Part of a small language model's weights.
Architecture: LayerNorm before each block, learned positions, biases, untied embeddings, attention and MLP in parallel.
Training: a variant of Adam for these matrices, 1439M tokens, 5490 steps.
Each number is 128 + 24 x the weight over its row's rms, rounded and kept within 0 to 255. Layers, rows and columns count from 0. Numbers have three digits each. The size before them is the row's rms in percent of the matrix's.

# k: layer 2 attention key, 768x768, rms 0.0176, rows 67-119, columns 512-639
# q: layer 2 attention query, 768x768, rms 0.0192, rows 68-119, columns 512-639
k67 096:127120085157163143126098106089189112131172135091126069072134140125123136149160124122134111154186112145110096129120116166119107143142098170173132131093124081125134129118134144148115129131109124138126106141128117141118138121118136157163121130136128123125138124137139136117139128193130126075120104123121126135137143141113128111120114147140126110116074123149094111070108070144144128155185
q68 096:124149155129109158153181123134148164138128129174155136115121141193100114102111197107129147141146160124126080113115141141156114103171109117135110109118146087153134142154112083135128097144123137091077157084120140185103111130148141136131111139121092115147106162157110134115096122100057099164153130160138167105083117067120131133130139156125169149142115143095092096145116134125105149111122
k68 103:114110112125095124129102148099129116124140113159090089163163103101139131125172085127128159131138127074082111107122148106071107144127106122135152125148085142136092116162132148105088198145188197134151079136157114115149120139139130095122128105117122129105139126093157141131108126106170111166106105055129130154114101120148185155106142089100133118170141131149148107131134148142130170137112
q69 090:174128156118156152152122153104125122129150090116132105140145141138102070098121170183115163146124107107125075180105165126163122114160072133121125128102163145147147104174113130149129148128107149079110143136183142136144106117117125086115065126119091121106118111160080119113099153148113120129145154115130148168108119089158142102122153146125121096151138131080103081172141146155114146134136
k69 100:115156087156129110131144132122143105138133159164122111113101072174099140117181125135162152149128120121089120148151141180101132147101122131128132118119126141102134119137111145109122173151139091154104115139125122107093112128104136123113141151144134157175102148122103138145111121112121146118157127117100102067136160145138155106091117161113114147103106104164127132058108131134179173123112
q70 097:159143132150158124153108128158118148117131107130124168125107128126145137121149113125130109116158114139152167132117124143147108139094134076118122146133140158134161087156085182098104151122166123158144131073141150141108132151073121114157098107158128107092104109161114145161101110138128080180159131108117110045133146127108113138137152140099116119138102102101105131107096138122138112117114
k70 107:091109120147115132109194122116129114149142116147135135088118133144137161141130108126125113138116101134214092114092122123169121096202125140122141183128116110129080157154104124113132122152101109142125128157128136112154142089173102135104139147166142140141138125141117146116155130175114136064138163171124127182109178142111150074171133131110156120121121160147131162158120111153133104109133
q71 095:140125120085106124128129113110159159128107117112119137114088126134131157135118126116098103131143129120122103118136078135121112121124085123158118129131165131131098139150158137084181165144151117128103138137139165122135141141141152131136105217110120137136154113135139130114170153084137148069099150111145109154093087127124152123101156132133132155146119159161136199140151082187072138154159
k71 099:117114174140131138112140149149108141090145092139127164144138093120133100134092156143149151143089134127110149171129144157069141087065151120096137115160108121121156156097109121174092097120153146114149169110107106127140151110100131126113198106130122142138128150115115116149092151112143133104188132115138153123154150125102115107172132136154116108091121143137087114151106139084155124092110
q72 093:109113137077094165148155161073119116147148117116100112135126105106132102099124111140150151113136134091125091159141137172160184139087120154143143114148102093104129096143102062113161168154170111117104151074104152141093112150131128118087124152130118114111120086146088137145095132157111143139110168137136150136118137138154125124106119173067147112101149133110097121173128148098124146127125
k72 099:174114123137141117120095108114145101129199128137109092111150133154125150111146152166105151184137135121044138137114161162128118174165103127097118135119111105124114117112113142118109115118107144119115084159134128126134120126141112140156147121105119137104107124108143130162111138135148076165173090112113146135163111153106168136105164063140115153110140111170126119080151110098127097130145
q73 099:136111107137120132139138128170170138130136112117078130142173138136142133115122134125103128139159128106131164117124086104143109129117123083119104127153152172153151178117075133139088152121108112094145083169115125121156096141137169116108150114102137141116115127165146150117154094110168121171119150122125131125124177096112117117114148128133126115184187099133117144139133124125149106160119
k73 100:140147098125090124120108117110131119141150146105132125153125123122145132145122102098159132099105095134078161107065146140096145133104146127164144118129117133110102111143111118077122109193141117139159124088146128094115148147123104149141112131111137144129107130099096103147112117159128160104075145104131166105100096141092134117126123133113132135098100134140148135098169143129136130099139
q74 093:143099101152103128083169090176112161097121136197071127131129108153098123167103151106126105095114130144089114153122128121099111145120102158114116119100123110155103140133111117097146116153101144133123119127117123128122141126170138096103142103114125135100128128150123178127136105122103155124128162143100125165069114152126090115140099129123130104158109123095120141197143111098120125104129
k74 093:146135122147093131137126149141139156169127148098112143159176079087140150108109117119120127123119138154131144156122126140123147137139141100132141101143131158109149070156102085144148135128079137135151180098118132117123143141102129126163124120137127095148154143096104116134092106095113151141121157086140130121129129122154117147140131124121108136117137153145106103124120152128121100110149
q75 097:130102067140152108135192120134136152137128128146125158122124139111137130110106134175125159130098096153154141120121116139128119150127080119111124129128113135129117135088174199156093134131119142169147119095142130103133133111101128134136133109134156127137118119107151140148117153124201187168108138144138149094159126129111102136124131129155168105136131121118142100106143113081139147161114
k75 100:098151137129167129129071138087185082113120092107145128124135175158131121124144152102181140112181113126117106102159099137131122119157118147124118122131114112169096139115125132125108138070155108144123121133097092130099108106164131161098129141112109127139109096188170140103161121163135087144140138181117109149134143141139145118125118156120136126117130136113087131068139133145088125122136
q76 093:143107104136102095147146129159144163103123151122134118108119124115122174161128112140119142110137143133106139082137139138115164183118103133115123136169173144135156159111149152126153113134111116107136148187131107065140125130113181166111123109099146101119119155116146134135114084109118158126156118132095111138171126114140138129130096111103102161141111138079138150134129093120110115151110
k76 102:135130114144117135111164129152161117079153102105106102140147144134065104158090109140102115118089135124072142152145110129149134126115106125114114113117127123122110136125157086133141133088101149137122123079157130151144082132176108134161158140117129142129132136129132120176205139118160153091115122139129154150130127159096139109153148146186156101168099144111168161100142124142106116077132
q77 099:170141096145138106107171170125102125133091119148141131073138159092134127138139114112131161163136122134108142108113133165142056141140093131103090112108139148143097163058088111103135092140132179122156079146181103121185093123146148116148088119175124137087108112142114129115111156115160123145142125137114115103139124111153134105084139130181129127112133128128130112124147108151114149153113
k77 099:109148154190108158121115122074130097138142153125132117138123146148130131158141133151143117105145103155097133148114116125111149147070158159158160031153111106146128081158122119108108116128129132126124132124113108160119151156097107106128148143157124154144145145143138117130116131157129135150115165104141163137139149142124132148116122120096123139143136127142103107118109161139100128138116
q78 103:115145162114142121095100185145149119108180096162133118096117105108116144157136079136117112136102094125125138156132148167106150108094129152068107131140119122153144133137134092175139116138100108148110089141189096120134121140084137161136117131140152140085116117142153192149138128147134112086157112119103066161106131093165137134111154131107146133154148126166127098096124133124131081158105
k78 108:168150115130112143172131101147082130114086156115082073120144133125125119100169134131123099156155140136119127145147115134136135153147104167160109082101086142090119142120080106080119160174119165109102101135085148134120131098134129073152138113144116101148153168114057109153094138135132163129100170100140169100147139171098088124137156149145147121132117146111117134161175112108135124112156
q79 098:145073109093143125107100115137145115167119176133113126116146138109121128168162204110142142095127122078120126090137107118149090121170085125100112115120117122087109181112131152112151162090150124125143099113108150127128158146139090083108128131081127102133131145178141120081165166124157126137097131160133100125148131120117128104110158145161156124163135065111138114092170162093067133146112
k79 094:108163107163101123158164098129124148087134053112161142141072101115125121098073094115135101154103142137210095165160157139084149111108154134127147147154171126142132106165131118133105086135130115144123146118124097146122088092143091178126111117132134102158115100126094112164161146112129166138149193169130108162138164138132121146110120135109117159116127139148140107106114103130167107139126
q80 088:128154118147121074136131126129135131114134142105119145121117087137176157146110085128095086123132129141123112132129113100115147157127135115109142114127147153107159148121184148161100094097157157136152133162108141099189178094108178151154167140169163115133118145116128087128151093121167147118100115156107078160138163168134094167135109113129114138169150136150149137137144150107130088121169
k80 113:165161162134167139136139121138170110136112102105118157118140150122105126156116181166143138085112127139151151160121121158110126071159138119140155120097147153152122123101119091112175141178104124162121133095103120157099153140153104146130096109093134135117135083185141136124139132127137166137098127125162147127082138142119118137130142156133126082110100154079130140123144115123130085129139
q81 105:123097116183143134145090107146115107146135146154150158121119146157129124156113124107119118111108121129119120115130118097107099114143140115151160112118072159130158135068141101130111115150153120143125147136116117119116133160114127148144144133107124143145151111145083151110102147132090133113110099145111104163110180171130116129135141097126128085149171101149131106082095120121166107133125
k81 109:145126101131097110096140167164175134106099130090167142146131104079156143108078101130117126132124149138200109137110133125180171168148114159138149133132155153122095152179133121113117134077127132127110096148137113152148131131118129176136134150125117076128140109117133117126112137105163121156128140138140100134108061116113122131122116131109089110148114144117153120155124103150138121114106
q82 093:147100068101131133084116125117129180118135098097149111132157173128143142145139109131105120101102111131130129123122118115146130130141128129109083140099151137146157139112091108146092132136121080125156153159088158134133193136119155137131093096130113176120145138091128123104141154144132129163070082119103105090119162116102116138105136122154156170156111137156162139108146124104141169127090
k82 103:133107125150132116139112122179136106150050130136084116143118153140138136148141107157122137141128146116102179117168134130061155125075180111110148122143110120125127113172128103127110109179134129126169126092105122113144112155131120108119170082146142123096142128170116091147126137119119153080106173071147133161135108152132138140163142142117121121114113145142077129145099171131088130137155
q83 115:082121044116153119111139090095147146151099120132050132135134117137141117139079128134130106081113091138125139123141129134130111116127095077156135120140162139157032135142166147127111141125171115130157157147126120153142121109121133119125158170082149111094108168149154130146136117119107124193080149150106170121124098116093126111111125120140173128158092166079128146147146104108101152112158
k83 099:131143168158078113132117099123116136146137118125145211151119130124119114140124132106109126136116097091156133165132104120160161108120104134096128104156135162131145130114129111157136121076104101160179153106159136113098138123134096131133168089143106140119129112108180090163110124157144189096143138181129114106094130119135120146154111147105092118104147130137126126117124144108117112121097
q84 094:131076140096121169132157137178147161122149141114137158112114125121169113116086173081085134182092136129146128124107140132118098133154153151100133123114112155144093148140123086148148140131064133117114106150163098111140100153123140115147147132134115147141131154147195082160170110133110103111104181137115136090086117095119110106098154133157150074102135114119154125139151125144117121122093
k84 101:086158185173120133138110117063143118112108098155155116124102112172128112124178127111157128093177116142161106116164146100130163145118121128179103176140131100118139076132156167128143066093176162113131137081116131131045152108121107157127141116100123107141105173157103171106120139111096158142136146160117102130141098091135110151114121088126133161120137143133134129119105150089138173122138
q85 097:129161124131139095136160097149113207078113154131114113185127141110135155140142106150199121125143163104116094162113128131122141094108099133122123142119077094154168105104120129105088148092119145136151165052131128157096120123100096054137117132160158125129086116123098101138126161111153119178128120097139126103107130120129140128114114133125111171133090132126161115130123138071119074131080
k85 109:126115179115123123136094148099138099162141106149144153078137162108129108131140108128139150153149138156037146119135140183132111167127112105140148073122116156139158138143113116093134151194150115105091078121137145106157129126137114113111122143134136168106134138143167166135129132154139095132141094109072194117153172119165122138167143110124185108122140137139130178138169112151143112137158
q86 106:158134132153135119140135134140097112128127165168122139135142114118163149137147130133142110095102156120130120137121118105107139120164117159083119141127117131127089147152119129111197095138129128113152119132112142117137150147138193093132120114102137110088159096154111122124145077124149109099164078116122102191191127154172162119094152136128142168138138130159138095183157149106123123137148
k86 108:110194170121127123128125126101135105138087147116106163110139152121088118113106135152137095109131092101147145168087131118151116126125193117168133162115116066138128117120109141141113189121105178124078158103117084143141158138128100076154150067142142140146132103150133135132118152161063153119134137162129155089131115140107063124135123121155104084128118132113125116073127138133121119147096
q87 096:136141097145126110201133108144174134086105121158102149170165141106134116183114097162168120131110142138143149162122127107144173133128114115098128138110130139158148148113160147132124171151112126143123126130134143154147119172113139102112119133116132127140164131133110118107131112134186131137121138123150107082152155124124101200113137123137132097059148111133161166106118175162164102116130
k87 100:168144150118080128148133134152123145152175103078120136076089118136121172125142129140156124115132134116142118115135138154114144124167129139151150128145135153110111109173073076106183084168156128111143113114114153137092083124134142132128123180124105119154132165140081108164129143114083196091089162149080166103113111136127143071142149118130125135144115094097164166140133120114157147091144
q88 092:178131129113143134120114124119126075151134123127132127149126135136096129113148111132164099140106174128117150127142111128103124113140125161146115113117133143141169088124146132131094040138140092077096084103157125139126120106119136147130141141093108138149128165138125115124107154131073151111131133108129110108088118147124137153141112105147118107138118137125166111154084134176137165099135
k88 102:147162103140114114109150122126157136136147109146147128140130105151114101139107125142075135146143133137093136151111118107176137159091127133120126057134146123134109133114139117159131135137118127141130140183132116125153078118138123134105152123135142143129138118084132100115110121159147113159121143150109135161166139112142125114101136153093106138154162112143128124138165136122130139172141
q89 089:147151161112106143127161121135108097134181177117119111088088140126150079136147139099114170133160156079135119123113146131133094143146093162094132103129156123145118125123074111130134175135149134122104122148102125135116156137143153100102147123095129126104132110175067164078132160150130140092107140129147155153122147138134123093141118126113102154139126130116091164129127129104134150115162
k89 102:125081128123110137117130104128163135115124134113124112149155132119047157122119086124097095177089137130135147136099156141140167142094159159141135096116103115120120083123123125116147073148105113126143185120129118136134123115133126112139145089135140135118112159104136103161094108136129109143109149116106130122167130089145145189118134105128119141093131150141148068139137156142097108119089
q90 104:136108148129122115144114112134109109131140113111128143168098105183115154127151070145116131148138158096130118158144143106105154163165097156111154115136119114149138117136148092128167081120122123150098125155122157131119117097111107116167138097095142133107118166137133111146134091157121112118089145113126149184117111146130081124140156112105172120094139160130118145103170132116156140116190
k90 108:138133148121163131151146164088166129171142138116123110118109139138083122115141105124115114153093131157053144161110086146139146118081186125138124110127164138125129096116127152145138151141120128105136141158099129173130110108169152101099105108126099102161119078114112148085126125144147141162176146125128132073182132122111143112146110162133116161123156132127122082151077170118116143154102
q91 102:116118123123097139159166134175095106091153125156132124151102121100110113079106160103180183134105151081131129157101106089134146121147143115135095124114132097122104130092134142137130117128131116126165108123123107137134132135113129150121154113163151120162118130123111130131115111148112121112117149136130184157100134141124149185139149153127146118127094145083150088126152109099179124142152
k91 107:116136115106140126109156128113121172136109146153124161126119118126153106156054115134089060102128116128197136088126127106105082122168152127165181170148142143148100142131098128132161130143144177120124159103165135140115151124149114152150103132110134118058142079127103144132115096111120092149128089126152068104132134103124111124141130116094098131136117101151118150123090146148154143134122
q92 105:172146126136112133135131139135112144105135141105155141138155171128119097133172114134086125139111126136110139134098133108120114134160106139159132124088114121143149131143107115116073151144102163137129178146137075136108115134136144084164084118143147138104169111116132128125129139137132142085154097108128124172099106151122150127137103158134121137100124182128100127089133144135144130143116
k92 113:099089110137136122093136133138162161115107113131120158109130111126123136173143085129139113108101127150135159141155144136131098126123128109088141121124092144091120138109096146139153129108110133095110095114157132138155140125160119084117137133116137117162081128145116139126154148083157131084087094150151103154196169113155138137090140084100130127138159082112162136134147159116117103144122
q93 089:154103143096146127160146130168117113153133128156124121136077150124150133142130173085112174131078167113145086117096139119138125130100157122094124142120107126115098156119143170081153130139154137166131144167113115126133090132129137132128101080156124107130145160107125182106126114118130091146076100118103139113121110137062120150134134187165167135127102122129127149120143133123116081144134
k93 101:105143171184131137103126157106163138141138147096145154136165112114114183120145100143122111159162115167128125123144112174081141133119068105160109147117136128147132111155137105122132149109144156108121166126091092146139159155107153126139133176118118138149115096143161137135099098105146148147152163082152114123110149124121088120102131131093129144113076139106143123112090116160113160106152
q94 102:116190100136123112130123122125126102150144106144117115136132187124116075141085117122127111148116134182118148152149130149125131109139125177130104115157143107131141135103116098132079082153134157124135118138088102117094153099164127152115106151133112138101096138156131134153115172071164113112143128108128133154119101093128130120134106075159161104098122165154129156117123115125114171136163
k94 109:148083169133078204132143130118137147139112089131101146146086096139166110152133120119145126150103140108212112123148155091128114116155123125137136167143111139137109152120155135096127116092159126138115149133135169197130102121133094113146130110110105117109167096099106132129120136153115076161122134146135105114125090146109124126101119183121087137155132115103100140114112126120137127143086
q95 103:160135136118080097159161085148154157163105099117107131129154097133123110105107100130121153161148110106155126143092143112134121150119129086131130139142126095121158124179116102124145091133123077078131163108128127149112095143125106090151127129100130113159112127154114119144125135120118161145150153132106140197099134120185136110152107111138150104149151161150145106161152135138096127083134
k95 106:144148114141139120127101106117123127115118122154105117162113115144141119114173177158112156152128125107166111144145136134133117139145150140144179190124098138140103091123097123132105140100114162101148132098148137117169141117137163161112121084122118136118113097160135088156127127133126121106147130124129098134140126100108119125099171121130086140116178126120145139135145124124127132101118
q96 095:148125089123104129119100114105130163100174104066128156145091150148134159114119092072109073119100119113099161133144122124094133151111156109162132139114135141137145124138156114145144093132135118139094144127061157095123134134107132129089156151124132155103165075142151113127143125125113138144092138127113096138154145163119142130098158117111125148135151102124162153146195114160142140125160
k96 100:138092134137108132119206106154154099158077170141116160140151100098099113121097164139138114104117162137035138129116129163136138117092119119076119070143131113128123157106140122145122140140108149142142139134101120149132149134144111154161102128122099073143135140116147120134146143120139149084148109080136131126111101143103118131137106122153114087132111174132127121122116101120104115132107
q97 098:131146124154137102120127121123118096103167149158137117167151105148119057100126136117136127148109073144122175161111131149111111118158149122085148139117112117094132119133117155157096152096113139112149118136111094141124143132131154105147129121090136135151099148104146144110130134081135203116130115120099110107122086149070092086221136075178131135146079145135086140097090144100111125136136
k97 110:148134104144153123120092134070126162145107138141123113064121147131140131144112112133111172123147152163040104112146134137129146138074080161125113085105122126131126119122137143120092116140144146117086126159120121131123102130136129099104101133118126162118147148129105130131187137132108089147149155103119107122147139135164147139073128127125154137139147108108115135118125095138137143156122
q98 088:128132114149120123102116089140102129142118111094127191153120114100112158119127134098137104127097106138123157105119151123121220126130190137164106136123121120115088086124106156106100146145141124137181151147108073126151144124098141121123144144155139112129129137128132092141139066105107149126142117138128144114143123181141149151155108147123118147105155112133157135134137130120136110127127
k98 099:138127119122123144111147148123137128115156159118150119084169121109137143139123139160161122085135146124084159118147090187093050113123089136081111142112159134153120160115122110135136109165131097134149107112102137115132135164122148108158090106098112119099122104123132168109159160124150135128104088071150122154104145133129114134121140120143124141140073176127164154123145118133138114128175
q99 089:149123150095093099132131103123102156158136135124117155114132160133137157102116108129128150144134145133147151101142143103132144159172088151146075133115157118108162131098133130161102117128166134131183127102123107145091118107151122217157121108134144126153125130115133189097156143127126143170104094148114123151099130093141098148093106100153189172151139152130106161076126074145110145109130
k99 095:095128171123145140119119136146163124158106114142156134133102103134149136113151122080145117129128168100197091138162141112119124125124120108123155205160134107167085097099164132115127095082136120159114165131125134184152120109112130108111138099097092131112107152171147106131135135142124126155139155158184109142190118134109159146114109140100128133153125139077165090137148155141128137131144
q100 141:094109084113140118077167051139137122120115101118096151124107107136129159112128133134117115119119139136109126125155110095099161094120096091147117093132116129138094100143154111145144104132144101109124166116131126133114120123130096144140161119126113127171111158127170120161162135115080148161104169131099122112106114093042103154106123140146163138130094123106130123120118139123088149111137
k100 088:128111147144109068110143122119108151169055143178156182152147119133124102140073143116117112089115121139126140146162088088179147139134110111097135110158177134130090103153133141143137075075093144141145133131094152163118103088140134184110130122129088118137190131091116116168113106165112139149127157148099107178112123115149107139147122103149127120167141173091112142134122113152128133107157
q101 104:137170199139113096162105134113154124158121129142127139129166125150134133149167125115151126146144137118143115125134140147114109135146148148154127151159106054102152167126144107127128117132099141146137117157136096179104147137166125101118080137149158088136139111120104101128172129124114116099150120103152142094142117173218140120149094094159153111106119148144124152086116119187123101111106
k101 098:103104165130089172141093140117137170111153119113147117119119138108075159138117099170170163130101128113046161132125122123077159125112125125080155092094148102127123104109124131126114140167137136132112127109168155127161084086145106118136182123106111143113112144119095152100117151121142108112075103076132133107158150115109095096101096178090123141123134111119152123167123131101154146151159
q102 086:116137122104143136154160066164132108120137088139079104125152094124133130131152131134139147162116127153138097110146100131141116096170105164136135129146100122175109104091150177108121136126134111127136122131129096136146088117120107121129123128110149106180114148123121103174136167138113107164108105112129120141132107172129180146172109122114131137106121123078145136100131122139131129146136
k102 096:153153150138150141100114132123130139121146122089122115133149139136101124123129109139106116141144129100162131121111148181088135131098128079166115182133138162135166149142142088142119141175148104139137141140167150122092142121150146141102116102135087117124131141138127127118117151095166115116167127141128126141127123114147090121108135114154125101133132132145116153084154180145159169097100
q103 201:131136153100086130150115187123124144133113155148165132129127163108095140111116128140167137136129133103150155119101138139151087173123141184105154141120149115119136157063113140091121124135097116154130117117125104135140137153139119164132119147113120151103135124139101129086118134132199113115112092131159151097135115127187150123130115136115093135122140102148148141107097099105132116162099
k103 092:131127132123133177098125162078160114129173158118131076093145171170149117123182130114174168178136069149050106120156174154091118118115103160134129140092084107109101135135101168126122157135147108094085108143145138102137136107123126087113112130137162137096097095138141156116144134147158094150153078101139149084164147156124138118122119114130172125097122102149112121142110143139139159149130
q104 110:122131102123142103126162121148087156093106114118151165141078119155119134173135207105133128108098154144144129107114140110092155133118136131115109109116120136120125127112144129106153104123110153127132157107121113124119115094118114107142140084136100108120137123108151148194130112132108160104139151127103102123114120115078133125124125148147172140103078142140138141127132132083134165099104
k104 110:090154116138084098117144099127122142144113136147108149152120130089123114101085112124151116075115142116165120116159111073159112116164143097133128130143134124118130113147101133185138090077129153143136157148110115149142152151153133150192122132107153124141138161124135123143153118146060134131122170175134100146123157123160077117146111110117105120150091123089107138149122138138104129124147
q105 098:162127126100157134152121144104131130124124106148165084104109152141106018113135173129105151143105096083134083149117123129177094137110104150100115109123133093126141114127078119163140125132130104142092111115127179117139089138118141133122079136119094122091118072137103136121060128151141141161148144129135149095148116091138124110129153129127131133171155109111081101140139139146143107127140
k105 100:131139147149095117115118142094106103125142132130131058148133102165113158131150137138122166153157113133138124134161153106133162135165101132121117116108078144116107138171142136104082172112123125122152120170141085113136130150120138123102138120147154153137142145128128147169119123158125110125151105193081096151136165138118161115099156132093117134087098112147113110126137156160121139124105
q106 092:111111117137111175115118139136142108040140124082108135124134111134112185137101125099098124090166153114122118092111134149085135129107179141112105121137161096128105178122144124128078153126088106167156125129086055144125112120118090117113113092121163144142124145107186120138107150121101137124133135118136117127106116114123174114116136145105138144156094139122167203099174107091139168096069
k106 090:128159117086109083120144149161111145144087094155105119134128158111096114121103097155118136140134126117137149157169128117141143154150103080125112151126109143116141127111116109133148113112103118135114102133150177138108097134125137146117164117111080128125169166144133097125128089121157151089124097183131117114124194111133093147160118077125136128115131141101094119128148149139135134110147
q107 094:164109122145095135117113139105125116120139110095136131146116114129150137090138089065114128141114133139118113139104153126135103116116170143118116122165109153123107119096122117200119117108136153120137103146109094134133132139126118190152126104122160133124109165133160142109132148140087115156115119122112100125112154100148139112137162110102114115123154113151140160095133129130126151103119
k107 088:154138128117150095138142100127140112134108162162129160113118148098098153152089107155079103130124126145170187110141123087163147147112115134151140110144167141142113130111135129123167097117116141160123161121123145154085109082148102147118138128118090124123157142136114118124100152148149126128106183140148165096111094082110082184148139112110127140151119156104113141129102169134125095127145
q108 086:117118135122103162129120150093144096141149154088118069162118100160133148108102079093143150180171155084130128160144145105144129112160138101121171124103106104123107121141133114111133134116131136108151141165104151132165074118144152098095112132092099118134142099159095132134112119120103137141110143129156161176105151112120121118119126103100103127097141140130146105153158129144184146101153
k108 104:161119118086114103097156121160127161143105171133121176117120139114131113115106121128108130123108136131166131146115128136174152165159140124132139155123165136091146098123109130152143130136092162152102119114113136122079151162107110161132159134138113097121126128130088124082071120106159130099115128153122109070154109116124135156144116122145114124158118110102126137135103157132090129110090
q109 112:133157120144111136093140141115158122126101106072145159121150149141187170135171134123129117144114149124137104081138114096096136111135159078139109113104103126115094123152128091130152127144142139086128134125134133092106119155136128123091095102165091117159110153113122094131137146142105138113186145133123130095107150113087120114129121161166161169137081162104125145141087202143126135115112
k109 108:097125149132156088113083067161081125132113109142148143123135141096130136139086135161107118097121137125234142112120121153101152126120114143125146167139138142161166103122110144107146136121126179118146134131140140104118149091151149166158173070141154161140154148121150139150096131129126158120078177157094112136101083117145138131132148095075134088111143105113121157105136148136120145118127
q110 109:126132097096121117089146102116154153129131140123104143158103175146119111162102122101107135123091132143121156118145097108126096137141153118169128143153167111111063125126142150147160138123145100091121130082153150144110134110121106134132143110113138084126148105128127096127116118088138131140093163163128115146120116098090109141150111068153147124114085114140148053129137118096122151121131
k110 103:095120162138138132128151122155129130128091140118124164132130098110157093134074153109114098147131130124167122127124133124088125103126129113113125162113116157112153129122100116126117102183138147186153168128117139144103155131136131115144097130118107130139139134159122144148149116105122118162140138078141084135080132128180125126146139130111102125163185156097110152118075113125120113123123
q111 089:118158155116063163106158131128130104175114156087146131135111139145139148123128129125158166162146125110147090123150160141153121121137160088116137127143121093147101084135128118119155151121105103089144094113126130081074084142097115127158117109116084118132097099122081112100127171109079160132162143119128144172129135096148139123121125104108115151142156141115117099122112170139131128112132
k111 097:153112133123185131145147163141108114089138116132132122123110138114103109151123130146113122103122133099130141135132117141123102134162102166113110126130133136146148122109101135116106126102110155153118141116139101121119152118128113112139174120143118157146155174113128139107078116167122138171140164117134142101110071075126108123115152121124143109106153116155151151099116119119163202110111
q112 088:110138105144119073121180080132154149138117106140111161128128094151137111178124146138085086104102076220113159086140121091084091156121179131132124128118108147128116123089168128139133112100129120165109190131129129130133159106117145165092165104117137118140136163111177164184161094114156120110082118145092120138116149132081131139122142127097164116113131116158175115107126087116096139147130
k112 093:150129115163163143112081155134135181100120110095132148137152119061132148108077135101183151118107164093143095164116122151155163110130098130101163101145155119122107132103090085100166042142124156154182120119116126164109142107118086162161168128095139108083147115138139103120147160119127139139089192116152118103125110142119091153156112070165122155120125130083102156147128091114134126132159
q113 097:172142099139070098126136131150130141101110142155145158130137120120121197123083099139115122108134128095108166113104120108139109172077117149156160098108152175162210133089145160111111106120135100131162128107150122146116158168153165182138099115106098129124134118117117113139101126144162131096130090095130151122123127127118129124149132127119136154128127143108126142080137106127139112121154
k113 103:144143145138120135123187122131140116128134144132133137123173101156140122153125125199119143107114179138040127147117126145153127123143108156117118030122139103113108125171123127116145115116138124123103109124113130125152114117130122079106127158128120132168156159114155143096157153143141124121110109117142110115128139141140134145124105129156161143139095140118153136171109170106156123123118
q114 091:129139041077103108075159097149166136136113128192112135118144137164124152153155102098142125122118124156115158099131120095086065168130091169109108119098133097124090128118104172131144097126142121111151097107097147147116129110130120131115148140136164169109125146109123113152155156109146134131102158123129176106163099083118145149125119113106110121117100123140123118105102118095101135122116
k114 088:118147166129115110134110150179064131126103167126105137125146131077114102149075104112098134099135139121152151149120143128131146121161178097155154135157106142131128118128136087148114109126086149158107153133158156115143104140161130090111129103138131124109190116123129144114115110127106124137113120166124128131098140101149135155161122110135137143160140132108126168164154157143114112094145
q115 091:164153121142154129114111115117173128169116156114116143089159164172113149171146172151153111149152147192124116125155059157122099130108140135133136118108113121104139147144130158124123142114126096147093095109123102137058135116099101046102106152143111125119127186157144150138138160128124094152114155134151153147124128088143147192152099134153139085099133121134141128157116116140123103147124
k115 105:136109141087099134132135102100109161113160104113198114126105137132144140121092123114128150128090122124052127150144155116170126136130104111151115035161156141133106124109116139142158141110153127101141122137113157117172085105140117149158129143127156140133133083093148105141134121155130121148108122144107149129138107138119119111109162108124136132120157157142121140122113121135104171159110
q116 099:146131126111087144140135113135149105136141115140119120132142098137126105158149089138196123143180178117119127186170104158096122158075144135129164136133112067147145142162080096115125111130112091213104104103137145149072147114102086109159113144108116142114178120146094148141117115110109153113092178137147118085096147176151135136137112104078125073108094129141142154106128148122110138134088
k116 110:086113137138118129130111100170107161104122121126137112098127116096136136111094124151100148131138101117125108107070121111130154110164147127129131132133137144113145106079141097149140147159107142073120153175133186119140098124144162125116136121139130115150126109074079134117121148076120116099157090098140127144122142114141097102140124152123129137152124109127126168182120120141124107139154
q117 094:130141182178110123097097117119142133122121101069097122154047115168140170177114116118151114124120154152145144144138079111125127144114113123141154114144110073135109089148133118092127144158082134161085142136097194117141110093115119134164127128153151120134137115153124104125136116164136136102096132120145163135134130162120146097153147110100102137104113138177154162111097122120131120127141
k117 106:108106133102102117139118129135102111128097121117143144140141193105153127112090139159096111117123099140166138124124154071148139113179158110095112181135156162124157149110129105152137186064158136108118106114126100118175111146128103131104182124120148128109133077108162137163158158115142130111095139221103145159154152099106131132110143117102095153162172139137077132177166150149129111132158
q118 092:133147170116111101111159128127154103151074128094160181122156137158131126136121138124136130091132152125144113125151112130133122103113175127136157149086122092144117117165102129152138100136158123098139101144146078090146111088091125142117097117151142128150141136117129109149143117126111134119162123109123130132133124153153093108142130073158106137154075146125135136152098155094114110111117
k118 106:121118092106145169172086138128147144098112128128130086115161145086128127134129132125102117097143098135121149101121119184046127147109123123107134140121136129163166144120116123121126147203098169116092096152126158145142184123130130117109147107139141138125082152137174132114113115147168126135076076103149118115075105123126111137176126135114158126117139159129128111116171142126151122141164
q119 088:162125151083120145155203126146162137157096116139085162123141094110150082114087138148083156146106100129115139088120127094154113153148112100111116142141138100113121132087122161104173160117138098105140135115111095110087123174146144139128164096106161127159158120117133155152138084117137164143150157145068109150138134156140134108126092130147171082108130157091123113130136164111087125160163
k119 099:126152108164155123119084119096149119097151139130148114131162120158162152142135159172185110120145135167066093145126128145107124126110097132153124052092135123154125102113151131154117126131106155123134149135118131175123159099132132107131130163097141116086098101122147131085102135171138118149104127116178114151138099112114127170132131106138131123125122120140147135102102086111144124113112